Weights of a small GPT-style language model, trained from scratch on English Wikipedia.
Size: vocabulary 7456, 7.1M parameters.
Architecture: RMSNorm before each block, rotary positions, no biases in attention or MLP, normalized queries and keys, attention and MLP in parallel.
Each number is 128 + 32 x the weight over the matrix's rms, rounded and kept within 0 to 255. Layers, rows and columns count from 0. Numbers have three digits each.

# down: layer 12 MLP down (transposed), 512x128, rms 0.354, rows 103-169, columns 0-63
# gate: layer 12 MLP gate, 512x128, rms 0.245, rows 104-170, columns 0-63
# up: layer 12 MLP up, 512x128, rms 0.228, rows 104-169, columns 0-63
down103:143164152099179068174093124153073135124105151162130186149117126151155143041091127110190127174089105101134142119154120139150151160113086181153171129138191171133096135133131129191160151113165203
gate104:120074187138118139124133122159086153080118146139195144128149189154150104135052122142077114138117125098141137109149169121078147146087093111098127107097116115129170170096148159170094137116115165
up104:148183105182112152128105154112155063134127086064107092110161121146105116152148197138115164236159176110130090107143189146159154091153133129108139152141087110100164091099132148118137118165100093
down104:139124149133136112146078102113166124113130135157117152101163172112170138098133127122169093118109120152187164108121157087085153119105078128124173124149121160187204136187164126145191143135143121
gate105:124173119119118139127219111134174141192202130136103109070106123113141094074133138162118123082102131111111157152101163136079144160136070155163185123160089115150108129139105087135143095130123127
up105:143134142096108095076096142160099156129071160141093139104137200127163085137094122099136135177092120146202152122153139130057186155124158137128069106118120122110126099071158137096099101174179175
down105:125096160121108195131101213094146091092106122169114119092112164098126085104149102072115184133111114141151148152171160153026104157150178116146166145102149129151099187143120128169136130128169170
gate106:135131198088146164112134118125075122172098085167118118145075175141109112082117095136120117129107146165146090075135085136107134126139103121158168131088130108128180184141089127145153124160103137
up106:131124151150151108147130137160140133101152155148061140123131085119139098161134116188072162148128142098078105141052086053107179144079114127126131145124164147038120139163148079117106155151122186
down106:106127121156097116146093131189154153116119148124114105066084071135093118211162154107071159095146095154095161131140126098169130109127097112178147111157113147099135125072191132125173133140173164
gate107:168079181133097186165136159142168046165168131176130067100104166110068085110112140113096148172157134131110167055136161150078194077138127095105101151120141156104122139157139066084148117119124150
up107:061161138144093111121106146103076151147136154091158151144081166135140122112091200111107126131140167093160110129119145092152099119142172147137139100136123187176140061127132127075173138131130121
down107:127114166152142125140134109118105149172142147109083082076172107111175096092120127080134147170122147100159105161066162135128120126177093139113153100136132102116148204160101108096145168113170101
gate108:113088128169140148216088098082114181142131082149117097072115149129112101136125048096080118142163070124141118123139153129153157133134171125119149159177067123124133099115118140094080136146128170
up108:156143166135132138160226161167127166134148138173046158118118117162095194162105051086079075119149124170105125124177118113096131167122082137117035119202156154125131117104118087103153090227110156
down108:177196152105121110081110156137125131097145106162110190107150089154179105137090116070102108191085160147118136127118159131108119134127149113131067105177110141152063106125107125098186139159082159
gate109:103129121123095033130125084093154123174205150090142124120175137137147160097134148142133124105169120159100169090155071097087151107205179126137182140169178108122102163104086115055121176121120083
up109:130145119132146106126129108071146119122126083153086151108096173040150106190140095166127198117082095105103134085101115188057078203134081177145118192111145126106159129144084082137156140152166137
down109:173165158089161120132118005080114097125121111121125089141125152079143092064091120159152151067123121142150100109178125142122168139110098133172117146121124156089124134155142093181092164095076070
gate110:106104109116086133161106121152134124142108150150101100126164107154185177172186171102118146182157120105091162104183072133113145128193136142116128141129107146085138137055119116136121147098106133
up110:093157111127076055153114086100127097165163114140155107093114191111143099158068062109168137156146164107134130031145153109075130081161100144144120107108134148141136098152141151147120163149151149
down110:110138117105142111106162113144145160130162104135138165083124118189135115115101122100190141156120152102142129089069083107114103088125103124149126186142095053133141098158146144171135118159104096
gate111:096150120126108143154130147132172160126154219163088132161097138122119115129144158130107145087111093143076092163089152147132075068131137153142143087141159071179122154110137142137131171081134123
up111:165116139145122125119114096137129146102135123104153171192112131078158122185122105111188117085150136124148116141197156063096118103107106093063194080126138160124089114101091075172144128165121130
down111:148158116152169100091154106092115134155185148178157171124159114078084110119059174115139146112130085105181097100137128070153080156073114122079137147139122227137120064106090096063168077154131154
gate112:111141102105127143126152147121128092166159109133135114132103085099076082105173145173117108118122116109116158141122092106137109109129119076067108130151147122098069112077084162104216117114160155
up112:097098102134076136067115123139103127144151061084125137087160123071135132123124117084152125112132162063117147135079124146066084153132151128137122091112067157146110128155075114111161098127163125
down112:141106157118128078107113130134133130149157074108134177121116118128105154133113071160161121098165154140112076147150122178144170178095144149143138161180125093122143110122112198122160168194093120
gate113:162135127120138077163162119108136078113100150087102081149116101157108092081133129099155112095069123149066126072176186131160099186152123122123128111144139202189106106166153153166106125110143118
up113:116122113182116089142098154058124135191117153141155136094112117147183125153138121141148124075180102123189122101150171157070125124134163136131165106161124124061154121139106059149144144125116131
down113:094153122211132119135119123108095154145106090132127142077076146082134095224191115161108088138139147136150139146168152115098132127141143084136165125157133125108142162067104074138167111117061185
gate114:092083123166131091100179113147057137098099120146150108136174100143149170080130112060101089146144073099137084134123210158117156132178084114085118105073155133107093109104113101188110140062135170
up114:060170136145104106127204126119107157135132092104066129083116123116173113088082144132164086165089136126102173177104160117151105148086123093186118117118148177125113122187107137137186066061122151
down114:143158176114101129126167135156052129129103149148072127165188096189196112124128129117151078090145095144121168129096206127181142136086078064157137140107071138152093117158066156117128093094099080
gate115:085160110123136134165092153090176127110062099138096111125129094110122095127097160155145139160113052135109119106140130103144085127104058108119127124160141177154151100142168186133182154109129113
up115:095154161135165165131086145184138131122103112166128047119127106133053153141140088071169098146107122111177077137105166138117133098063085127096130107157120110122116085192109151138149152162120108
down115:170156114140110130159147133148160121169157078146107130105171123125121113147137122138059120124128158089118091152134152161147096118142097123168149059130122135127125150221112142104156073151178075
gate116:198108155118093113153152194057075139131137171158043092153111094167113155131111151156131139094139165105185106072171142170076127200128106162151194088126145120138177168129115104131217077137103146
up116:083105179131127046155172128130121087166138078130097125102089157084160143143112117085143096134124138176131177126113166116138154139151079110130157123101157087114097105152098096161157119133176123
down116:125141112156146152098106132127118108123153160154207158133174173103133163162134117146131100101158159103121185160130146127088147139099123097086167054110106166187082155186156157089158134106147123
gate117:094140155180165119181112118138160119139131113146174164133118106081134141114130164185099126131128157094110163125079124177144096127126146105055120146140131092093166117096133183128054141120140123
up117:107070128113091133072107123141069139124083127164115124163123114153174132094117121157144072101193137142102143151149113128065210171175114110154130188144101137138130143041172113130143141175114165
down117:140112148141120103083128114064102157085087111121170083116093092121101141117116173132115100134121144178124123195135128125153170171121156149105144113158124105115100055153117117102144122125087185
gate118:063178127112167121176149180177104176112119149087162127153130101097128078059100103142182083148102137191162142172201151085123170129168140115094170138191174197125109147121121126106129116102121155
up118:099113069172185127109116159145131090082136178093176181117070151115186068122150154106152121125142131078138122154128194120157162212139173104156140147146161130080179121071115110135143089109181160
down118:114168108149118126170152113190116156104130133079116167131178090170177072098138142127131135221148112140121127163152199057101149172119223183137151140144102173070141083101135093135090150141110081
gate119:138109151108136137095146147142142062139142105132157141120153052120134095114109120141127061078103133086067118110079123129085143127120081113138118088164102197073138145125148103076140112091131097
up119:143115183126125128083154149164173121091181123088170134139147091125184098103129085128076153125105162144102112157143092106181107126097122135136147146096113090119172051211091116138107116155116197
down119:119100182044096117140116154164077075158160111105136133113109128153215103171087083098126093111168155133160135128116163136121116146150142165159168129121093208104139167135054090149169164158139116
gate120:060089153174123135145123173182132128160127072150108128179065127092108161142088084134081130166140091113204120162166116144142104100139101146116091153080087068169134187124105153113192161073102151
up120:041136095114140149159125151126143119161120128075071152148150172157146170138116170114139132116099133105122103097136103095138152140131122171132106094115142088121188120099188163141103163053139212
down120:097131146146110085144165090132111141110132065180124155141119129106145169099074129131129099136168130070091147066179135078158191102142136158148163156056156146137134107068095135159140088146109168
gate121:139155124183067140161096139106164149077136043148140150083109140147158116071131133165109125142167106138112125119099163131105117128101139073132132108126099163138155054089138105095132179112153119
up121:144128173114136157128100115194161122104124147124094161123146183150195087129155136129154135184092116146141128153064139081144125118155140110124125119127097135046080155159133116142070106173126184
down121:114164114084140096134060157092111136108108073132204135127138151087232115173124116091117129115156170109110106091101072138138069130177154090106102098069131108137087154146134107130144099118132133
gate122:127087144127138166186189117126170194180140121102132141102125141095138142119097112133162130080190140129145128194143162138077092134080124132166112137124117113067130149156118142157043133141154156
up122:136161093147117137097091135137074084086115102120102080127145140156159054174129152110128075134118148142120097137139098098174150135132128117126080119164171129120141099118110125051168181088066135
down122:104122163131133128140190114126172151147203151119130176098104107158097150072130105145128175138132092088140133167139127135094116150105116161158139176088126147134095188157129181225101095155171129
gate123:109148151097112141097090135091128082089086124104151131167133116101162094215102102045184163132136187071092125126094110145140102139126142166129080098159161138104160141150096093075099078083146111
up123:098136066118130122102107070179119088156145126111146105150134103192148163109106096122115060115165119164158119131181140173108141119156173134162173120130126114125121176120096157060097095083156082
down123:148141105142154100119113153095142115160068093120127131149121167146140098000171141117124116149119147136091145150095151157122130159152115115139140132167154126192205132156139123186121083173156141
gate124:147134135144033165108144097104111165090130124125175162154132134123130139036173167130056162132055181116155159128102162127147139174097150125101183133130089124136132096142082138088077139129079138
up124:152124053083144116111121148113117138189092163176104048143135120105118166103164144180146128134127143137118122163090092125116124082149143177143133144065146118198060124129111114155072114099117119
down124:113153107105096136092176096111162104196122112193183127128085102110145127221207120163161177132028191121120115140160130083110137141182119175185142132073107119183068159175105139074054185091123118
gate125:148127108091093116151133156177189153058132208108102145101112126176124111083141155096181148149137104123082133118135142135189190172086109196128139100129118097150077148140128094078076140122135123
up125:118152117149097060136133137122099116184161108050101177128222063142124139125176115049090108126091174131100151110142124075143150115146170149160111155111118093152134166182117193080178079135123141
down125:121133122111167103120107117117123197063060135130087113117212116160108185048065136139132160150101190093165178093170072173100092128137153095092148092121102149088154125148137097173159097050144096
gate126:142090082116137141176106074167105113168090109155121075086166163163148120068243096106158115170145125101152063091156109131127138136135115079132137149183082135119108119101070073156118138117120137
up126:142117126137092161130136131136105072121080122140155161078128069081117100180118134165162078100220132229134155092144151155121182183116111165135119111155087096131155143154113121142093165080121113
down126:113111126164156116114086118141132101090145134103088109188136191171170152127146163167147105098116128117134115153097170097098116051080125179107162163091148144154053136137088100119110148111150123
gate127:138101171125143138130138149101179121129067122132110150115098167119108137147110143109103155106153165117076170193075146128098089108161115134077139128126177085130163146173098114125082142139120208
up127:179137119161136111103121106109184123146142084157155081185138151109102085121107131123119131165093249092123137071084118104092124103139152113107111145131096113117142137164174077134114167151145168
down127:128176113198150169143091156171097125123068118120130148143110119109164128102185124117145162155160097111096161112124125128138140131179077111073164068071159131096153116099058125100105093099122134
gate128:161076141134125145114189156163100096066138113103132184181091151131147122132138149196121146103104134134097146129133114156062162114096113095177151136118069122109113187151126165145150158093150179
up128:171141161095154175165175141080078184185168143143077139181163122133145104135134130165072163105148118140097150143158065124110155101065140154159112111111138138092151123163096125142123102101112162
down128:077095119092159077108090104094117087106076168129121111111132157123143102118125173092111130079148153094156094155102173146165083133139123116054146121167074174153132106098112061154085117046158143
gate129:141142105117114133137147110134094131114155135070160151104129133143158159093132139197152197096140115089131095159155124132158166171087167187129127144187156077189088121104163123122127138091165112
up129:090160129099131162140085140139171094098115077135062121128111168117133140102140158174138195185180137129146176112150109109113125100114123134132114125099073097143127083064109141181137100130119151
down129:130136112132113122112128097140093174164155189126139089082097153151124176126081157114133092114127088084115137120146093147159113119162196141153179123170140047115117121126156130089142059130128104
gate130:153121118155146136120144160123170165098174130123128142114120110141134128087079134149105156096161087139103119099147094108133098140115162180104145095070099126170158104100107099091129133198124175
up130:084136082133107118102132113076143124135154071109153118144171220108109088139171119102083172154086160133042131184167124167118124113137096084120164123168173095128070151135071116140202113045124138
down130:080111140089081118109101120107086116147068107169099133193166164049132076000184120117144152123076134119103121137120117170108173145124094043106159140206119136127091129144116153127122116000119130
gate131:116112108105148171137157103092134145177137160117146092110157126135153158052125059154137106107123072064084203196117152164085154118167092142124142083167110137110108184047091170165129141192077073
up131:108139110156139114114081111122090112142135121106150138174089102087120154191140160217150111120142114147088151163112171145020098123134058171134162109129080123113076172094146141097131188148111107
down131:137179138088117144142160160137186160147155153088127124096123070078141164060106144143150136131151121123115150130142134089150141111089109107116115148125087167133079126096129169199061163160120070
gate132:213085090093092141153101136103080148131131098116108115188153104115097095110082161136147142094053141175149168195121168115127083155150065108101109164092078112144122095109096100184190098155142113
up132:125143101152135088186064062182156093095110155100106116096107137111149126135117117114064212097128051101120120163126114181193134167104139122164149143162097106138125098120098136095184071156139077
down132:051128104096201130137121197109135123145196109163152111101104158070127120082086056094072089150112133112156109186102116124127167074104108105045121138149128115121126079077103124098101143128138158
gate133:094149147133110145134166149133118095154160153095073128178128134124140105152089105157112087111119121149137131183172137124134086110156083170151104076183114113094124160054105099072097151126103144
up133:112070162147141054084163131142103135187137092140088072139122104058060071126146134073124157096065196088119102086098162126098135073139100172069146086143074194104130124162114200137140110196148127
down133:130031149191141126150079136127125150140103096169117133154115147121164094249146108131124164103063124173110134110148144191088102168162153141120112175148149156118071120114078122168148080138126183
gate134:138147160137139164149186084083231115108107100102146075136151086124103055136119156130109168162096144140132113168126071113095129115168192181126128107135144156145131135155147082108147107070204132
up134:097150126153113092105128164167117107185141201074107068116168193155135128114118092113139137125145168155098131159111115175125142145166163158187139107058139087120113102122130122111137115103194154
down134:156146155111073142151160171147123136045057095151072034130148141140114126005117140114123120192111147119138140135146169171132144119228094104132188134116155144138152132108126060112128112116131136
gate135:147069150122133137134111123111134189156156099058157147141057086090178106085089160117143162109175117102120126122127153177072137103133045115142085130120136086161136162138105122171174147106138102
up135:098197112131135130110094128152204139127124112127101122055190152185114122151135043150069134188133085100123121136058160100156140181105130128121096131096120193117097123090150129095155094148123090
down135:058091062125187149127175180128142147112111152116109099118155152073134115162136139087134139117153144121074154129133176115179118150130100103108096120145155141101123088092131126155124126145115142
gate136:119161127157085128128139111104173115165075126074121132152133153087078115129191167104178103119112172133078127169147179133094145148170143092129119074111155091166125120110101091089167122136181159
up136:150121103144119083161190126128135096212164152112103093118108120082074104136047131155094103115122136151143098114114179184099157122111124162069168133115105111205151146085147114119154128145080091
down136:079114135125139131143141133139097110169210144125134175071128137103103142055100132149079112156143146143097122155128115143173134148141113172096077181171134166179074131116128143133143101179076110
gate137:124165162128152135171091110099155155109157158107135116117104062142086128141151121114083120187107145097103110123097061154148115150210130081158148144130184114096160138147118171078188153151136105
up137:091099145097124125119128146150153135096135125127094165143125104146178141175083132079150136067117121131157189137169068067076183122118066114078118150098082086128154135106117151151112118136096156
down137:131081125092142168159105059126116141102126105104157118090134150118121098039125108118164105148121107112111139173107149146165133145079113101108096123121078130042125126148111076090169173086185155
gate138:143177157159205129120165113110153076092144140136185127103059144092141128082131137143116103106112139097119129110138159129099150136141030147132145132180124138149132151145145085078144151146142094
up138:100168135154180116165155187099134153124113109199116080110151143076176087130102121194132114095145145106139151155178153125138074079131150132140104147185127100156099120125113194104135110085121073
down138:093165140185134147171158126081151126118176192123164130150113158147111119177119118091133132130119123150185114133144156149140153126081167134129138157103158076152090154149156210141151079154173089
gate139:080076138084112183146124157170070152139162124118172144115129155123140177135140138158127143147154123188113170145124092135171099154163110104092167122152104092133154142137207098135143155077100158
up139:101145137126120126110164126115107139133170124135173127080107153133110174087129151155161122124041168153098127117164183099170136175182136103112162119141061079148103144102127141093161124154078145
down139:124147131107153119179154112117048101114139126069129138167139087161113148179166127143142117144115096157095129124152118126154133168147085061105154170191105114156126069200158153114178134102162134
gate140:113112105153086093135124129164126130131134116103082093138103111178078130095163116113105044116099100108151083130120112160153186167115114071109114119176179204054090105101112137112159123135090100
up140:108183096189074076132129119150080122185159139139141163090097089122122126142144126157044139112115072122143090133123120096154148163129131115104127147128110082145087127095086100106161139143148137
down140:118104122193082066134167086149126117156070147147116122139122092147063078069188124157088133145077116128125135154143107153190143152124155146125088115124148109139099101105091081147130118121142115
gate141:146099182132087129125099087121126108119119160123108125091119143111182127135154130124158162108107161079085073148152201150143108126126128108183134117155094107169167091138096136178110123103155096
up141:102145069131197138120130100162108149112127078141095086068147159188133081106103120126066136079143080139100157106161153194139100189152096098140156121152169100117136108093137111140126157112083179
down141:142143116136126150053156111124075148139098157183080082139101128128174091076127117104117117136062059140143188134120145147154099214120106099149085114058128116152183092189069100125110141148098101
gate142:109101109176110075096118161173088094070154119108122144128171178161153105085088102186115132118097120106164160129140202186095129104147098099127075239172119139117160142134224149139141067094177096
up142:098163072146093146107085122146108122143100131150091110172101112094104111134144101076054151174097130136135154111120087054166105152145185172144118052133143110133172109141075092073129124143105118
down142:104126119212127137115138097151098080148104165120067141150166136185105072100129172085095108126112125109109093124163113146111129097164132119134145131138054112217146150141132101079137127140147141
gate143:113134194161175141087129102112088166127160162113161111104120214110110135103110058162106122128074078157143158080166144142147072119176098166178168097123112197113158141179126110104111055124151158
up143:125154161131155141128131159114134151111142169123104134113179151109050043103181190151152132130083150189142143088128134151151139111139097152121148105150085207180120097115129162193150078132088105
down143:114127120169150125170132143092154122183101123154083073145171136101145146188053117133144133080036130089119156142141148118136141105099113112119154156065123098138121117073097168149090095145122121
gate144:134220161143095115130061119100099110111121064108148050150092176150119136102123164143164127129125182114154084111170079133147070128090078137122135158103134148119121171140092141096108133138167119
up144:149081134090130017052163177129146095125144174098161212133089067137130099069098123121079098101146117113120173142091163103111178071151107126097147091094128152128111092095084137170121121144089121
down144:145110180088084062101167159123081081153136166174130135098073162104106116183144121131112198116103116111101125098130157070128120122146144103108127098106165106154138138129069158094132113122087133
gate145:182129125160118077136128134100124081111120131147154131127122107071130074116176134139180134050073133152080132140119173167077154111159081138185129066125152145149083163194142126162090137119073165
up145:100060139086112160101124115119104091121114169091131103119099196133092167175139143200094143157148146104107072151108145052137128128097112104095145099099047123113155126167126126153142099175116123
down145:100108112080152116033165184110118093125133147123101149123153185126146157150088153164068111145070111154136152182090178087124137130144125140151126125116179123059080114175149138190133091132141131
gate146:079154108128125142076108103122113142156102122139154125096131077124126137121164067147150105133099111136090097108076186155091075119129144119148127142143171145114181073133106148150155110147132157
up146:139142187155095167146213132136153132079122106123124139053153115154116106139103103167097076164120127130102097082125173128126144122111130086125102125147083146121132126083176149160135118057097155
down146:156159147092112135117110122154128119151138132100108084188101098067083097107126161144122110173124153150088082172128157097125067183141147164190127141113198105142165128131114094093139148121134161
gate147:118151119161184147130133145168147130191111130167094153102080086147135126115162117163082125130103142105043164114140177142118151183197114085109131126112167118110163166151132182154097133116132094
up147:080129090120154123122117157110135110097139155141117089150174145139114145184172127099161105102190129147190126075099143196099108091093081111102115130121072103118139128128116144089184095175123067
down147:137133093118110168138098134095105159119151144152193112147150078160121163059167074126105168134182079138134183107124127143138121115158134122130092163142105107126090111159056149068118156143171119
gate148:064068090171142088065070209148134202130134142130151111126174157150101096129074109138080075105182188159170117101151135113135119135111114144107141141183143138141104085116078171095077141102068198
up148:131140134153159161114136133157154122112144133174160152145150097125219042189131156079193230143096150083171100134081106105126124188173119089109127103115133129143072185128171138092120157125157070
down148:137112124141117080128113124064115105081090125071148088185108073109106135108185190142144137098114100160131105114145097166131193087184113086151155175034103136144181171090125149063148147082163142
gate149:134148167083135123109125120124135071131094080112122118157180195156153160120146161136129091098109121148126178150101112137165129106103136130138102153128108118100085136112146104135096135097107107
up149:123136110105153091146188196137185143133131140160153122135122088163104170116173212120179169174122125117131129148175152178108161182211084118132148140165124196147155154152120128148097161182164158
down149:117076156132112109137145156137157122150099127127199091163097155156117164035134159178126142123095105128071130095157105070106125163148129176085121118130146164124121156189175104079148078103082151
gate150:149134137104146096120113069155157123114124108160095125195149149094156073047100130180110117125134128158140135144153113111168177150130056153162109097141162151132094142103133150193090140143118162
up150:122151166134054123143160186122131132107112105183104135116105103147107155120130178157087191134048142094114140184130182175193138147122138144118088134085156137177140198114099091140137111180139112
down150:128130067147076195132069073104135144099081111164092173125116131159147162071168156096107101116064141101081146154103111119168157084102115080099133120089135171087151170117131158025183134102109117
gate151:057150175143158117132153115159088067147126152136180193150164081120164230123100090126152122129135142112147188116120132155144125115158125135090146123095080128131120128167085174095076173093073147
up151:146095171158162126071170096159110127166072124153169102157112134109110142112076072151208114138152143160136112137136183145090148181124097100040125176139158130128100148116055131141156127133145146
down151:118098161106136192131143202164100198124136127156124081159092122086130163152193137128130103150145118131185172170111142146141141153064139129233122124162107147181097122145123071128153104169146106
gate152:121081040119161110094133113139153121149131149153091139076226142169187056077122125127114107139123085102094125151171155122131107087115150145094145163120123221122083155102161154098174099111157081
up152:160141138058068130149131166174127172071126109101198089140183099118127111085142078160114193157172192085112099160079155139131161124105148111108242137117097091093154072093139119136131114083145154
down152:133125178069149149156147130130111141080151078081161130104166173153139096140161194102131161117154131082149111153104152125123120130122091142085102215095170140185118151061136162136123158106150165
gate153:165063058128144181108106070097164207142067134098107111144114112112147159102157095056162121150140127161070138170155131113176162116165077125137159065181107162136087177138114128142123120115135137
up153:123096051138113095142156106143091125182143100074115122106107177084140085123159143096087160085130130116094168157134088158183162125144145092165115203079126092118137118067114143105175085146141103
down153:090117094122138117116089130071105113163106111102083122095141143188081134045165118097087158134117163143082158175116124079153157156196179085179122099176074119126159182114150033137144091099123148
gate154:154183141106111168132104128077128144225106159138151095081118109109149066110130128103072147095141088158095106152104094127183102207106156125121094173135137139084162117178134112102124185073100182
up154:192109135180137164132125146130079172176106122129077086120128098147096167101231154103140167153095159109094081111158110203177184140135134172136093190158125091099134170133120121176151134092129159
down154:133121134039105143128094116186121154227113143135083106118154129138169120214160128122124123120089117100120115127207069180137134117108121075128123116089125107149114099147102137101186152140058079
gate155:095136118110111169085146128170183155121086117062139075170106183171142080114106097134141187185111155122124123106152138109138171131169121132094163142152133057164104183177145161139123126194151154
up155:124144116056102108148078145113097129144173157084118128081120098197119068139123116121159093069128079124145096154137149117134107089166142149154117115124112114175160089170092156084156111128193097
down155:116112124118109149137095151165157143081157123066129119163103111108164094111138091124152161134140093138153091104111145132100151124117141125132149140102117114167082174171116153167139075204136097
gate156:174084162151182173171127137109070129106129122106108127115138134144126182133096041064153153103140163066149139126179086086164115184126138140153155161153141093137158151147205115098105189130176110
up156:186110083112163177143153156073111085113155162126121145122126125193133164107117139073145153093164118079186133113131126118114137099088133145138239155125080123127148133178128130141105138123155117
down156:126099092132134124155143152176136168145174159102120157089082150135115142203082130146109101150177034154122170124111160072115055079154164138129153129159152093164131096103073114209088077159147110
gate157:143067144168086116067099145063144123109132111162126087085145124121084177105168150084152079118159073073150142098128127126095142131166139121131056146138101083118151106138111108133130154149129140
up157:122143122109165107079186145054155105153129130145105132140141167088106140099186125126113078125127123131162104158138117123053117103208152127184100093138106078108096079153081153103144098130071095
down157:147086157100065112122116083160121108150178131131158148165149125103078127128195103065138085118130128116148145102113071158106095153178104091195133143170080111107166071110100123072146108157111107
gate158:162117081149101115167124142091171158106147095122168120111173145110151131124116161158141133125128170075138115161145078115144141102081194126051115123166128133141075183166146152116115139086169095
up158:091127122143159111043178173109088176099146164142126194139121112140165130137134153138073107159146161185153078119082060145134103102166133122201127175119134163110136113167121121154137111150059131
down158:131125119096124113127096184178170139163137143154108130148130062106070134088145154103132156131121098131056127158099139107114142145163110152093107138177101155121100145109072099060142066167134107
gate159:131088119187133082124103097091088122124189143138182087164143137112112116147074073141119174145110066142178124129150168136117113142166075072104137149122100120072189110106192128131161129077134187
up159:162109101143134167128149144118108101117147121135111131088093100125137084204175119119172119157129206087079095145113091164142191119183147171099134129123155162107136142117123133151080128145141151
down159:079161101111195168123103191152134139078072109105110158155123108130161108145161101152105126145179176106140166141105118152140125158109145138102125077176115165136085153150089129165140169064115106
gate160:129093116181120169105118089068139101087067137118130128150169150093100121169141162169107155119088172097120118107131182146189158087115090122089107169176089170132105145143126182125115137116191157
up160:079088124159091163095093135149063126083133077107131149159172091115136149154126093105072094116118107215112095155087125161111171087195165056099096151076189102105123108096181160117115183123107130
down160:058105083154124121115128137086156137102081152134181133127077196068091150100133132127082148146156120155102178114126162154126176145099077166092171059173127148155083105133155195076096122063126151
gate161:121120140152157120171158099123149085117116101160124109179099130110158146160135144117111178092126151173153104122151139108114093153141117096178167115100132104210161102115102150115255084070102193
up161:153106108129142139119063144105142132136115191120119146129061109171132092137143119135119089122107122114109095104150170124089088121147126123140084131154084100127161181194137141127069136186160157
down161:081141135118094168079112067092124108092129129098110139139119173115139160177160086122133108156106098124131165170126133109132082082122108103079126135170155082056115183124200132096143143143115127
gate162:142175131146163115162161093133088051114134121157104155118132138201105118057164137134091146113158073147176132175186153073155117210164125074119122111155107185133078131108088085099125093118130163
up162:110128106103161139118160117117173121137155139108122122114102114121186127190135124153141106168096221070151116187145112162168144114107101117140110135114100091173159170069124173113094204127101116
down162:159055095152140169156178176109129101145110226128117151148148129161138106182132156122092132143135111102138146117146071180125137096096157142179162124148103042159131176125194161139133142228136115
gate163:119128063079065142094062112111108143141178150196102137127146134091113065076144163066102106144130092156084175125162148154132152145096192162138161165184082144228177093130147154099118096136118167
up163:165137076122116162132159180176162135075119149087130133133135128089149130088106205171088108164111115130144093155146078145140085130111153110108108126149063139083157143104130091167118100166137216
down163:149102084075117117114134174155128138099082108121136114083121169069103103176129092100160119171085128104098127084119077110153129143123148148174153093066115152138141149115084123125100070131114165
gate164:175130160114174143144118125103135212086153132147095222122152138144094128094115114160156153078169120125159078113123099088118100128149175167093132139108126128110109128096115163128109077121180099
up164:125063198090183154152129165127143128120098136128122174114156161150096147100131068119120149145136171137197106120124134120086167114163097106134141122173169185124043144103133144204172089143149102
down164:074136065103115096116093099154114065165129142193117127113146150091112095051134115155164149157130125133064139121182131202098092127126146083138135125161119104137142126137135167114134120096166095
gate165:178070089173079163116176110136111142109122112125129125130088122095103141161158148131111136070159142122136092050101146143052090109139128105111112138157169189181139141115147107133109164083108118
up165:145123103125121068160216108136157129099119139079131133161147109157119116105149113123149162098143162161140124106139103141105076099172146098160098096102103146080138198142118125190162161111103081
down165:101097130077136100093102104160166133139130070172064141131156113073126132179164099127174096148117126088071162154169037130186169098116163115110147206115133108127112074110142154147103122141117144
gate166:125118114094116131155080104152155156150121140175106112182127168139135125078131100162102082142164138115099144134104101148120138127172134155145111127138140161141142192137141103130128080102166127
up166:143126110117187165112146099119146098110142172101051166119164169165121139149136128129101172177100100132123135096137101120176116128092168179092183153167154121143077132181131099088103143145101105
down166:136129086130162118093139107120124081192147153116155125194140119132080132121142093136112134140086121119130164104105137151121127111127167143149193124177147116103123122128099104166148146090060096
gate167:102120086116114089168102144148137109084100169120181106136153099137105064100144173163139181092199114104115127136148120170149097110151164075090153191092137127211076105117177104139153140132148155
up167:116143117128162096146116115121173114122189168137102125144109093119105162105108162143119085184089142102165128154146113145138078066139105156174193142110144162097142097176129081145117119075145110
down167:167202153158143089171128090123080109130133180151119194155096161120181148106095159110099064145102132078118122080170094160157119152118143148115182118122134122149097135139165102186185087134111145
gate168:156125156115129151143104088122101112139104120179137048089156159075124125067146132124133171115102140183119103183151116172089132166138108144148148159125123123170100150129173172114123179123158144
up168:101128133075057119137128145087116127125148181142137171123153144135149080174086092112137113141147113121115121129197137132134100181146089085082079065075146117158156175059144138130167039095138045
down168:127125107142117123145127142186084120101144082114127211147117125108157169198067153097157104123168085102123090149111141077127149122136144109133126137104123122181137122159098132169101096126122103
gate169:120148106139110118086080130130089067093180100086098133087158129130153169109117158108166146151153159100145146165163120209096128154090107127211098158129114139072152159142094150139093134093093118
up169:135078161090136134135176149135124178057112122126139114149095152085133186149123147196118088140081125144122150155198173068118101120141185175135208119125144029145108119196098132145168113148120088
down169:161075116182142107098091126148194107131173118125040112124072135048161095120112172112090101109153146139126076101132158150096112153149103095180123152116108108112086149145053123120107112120097162
gate170:087157143108106120176154117085168114126232115107093163120132106111149139101117094152102126103101091075157062163156168146149146104099090096124153083162146152117068132153127130156117113108200136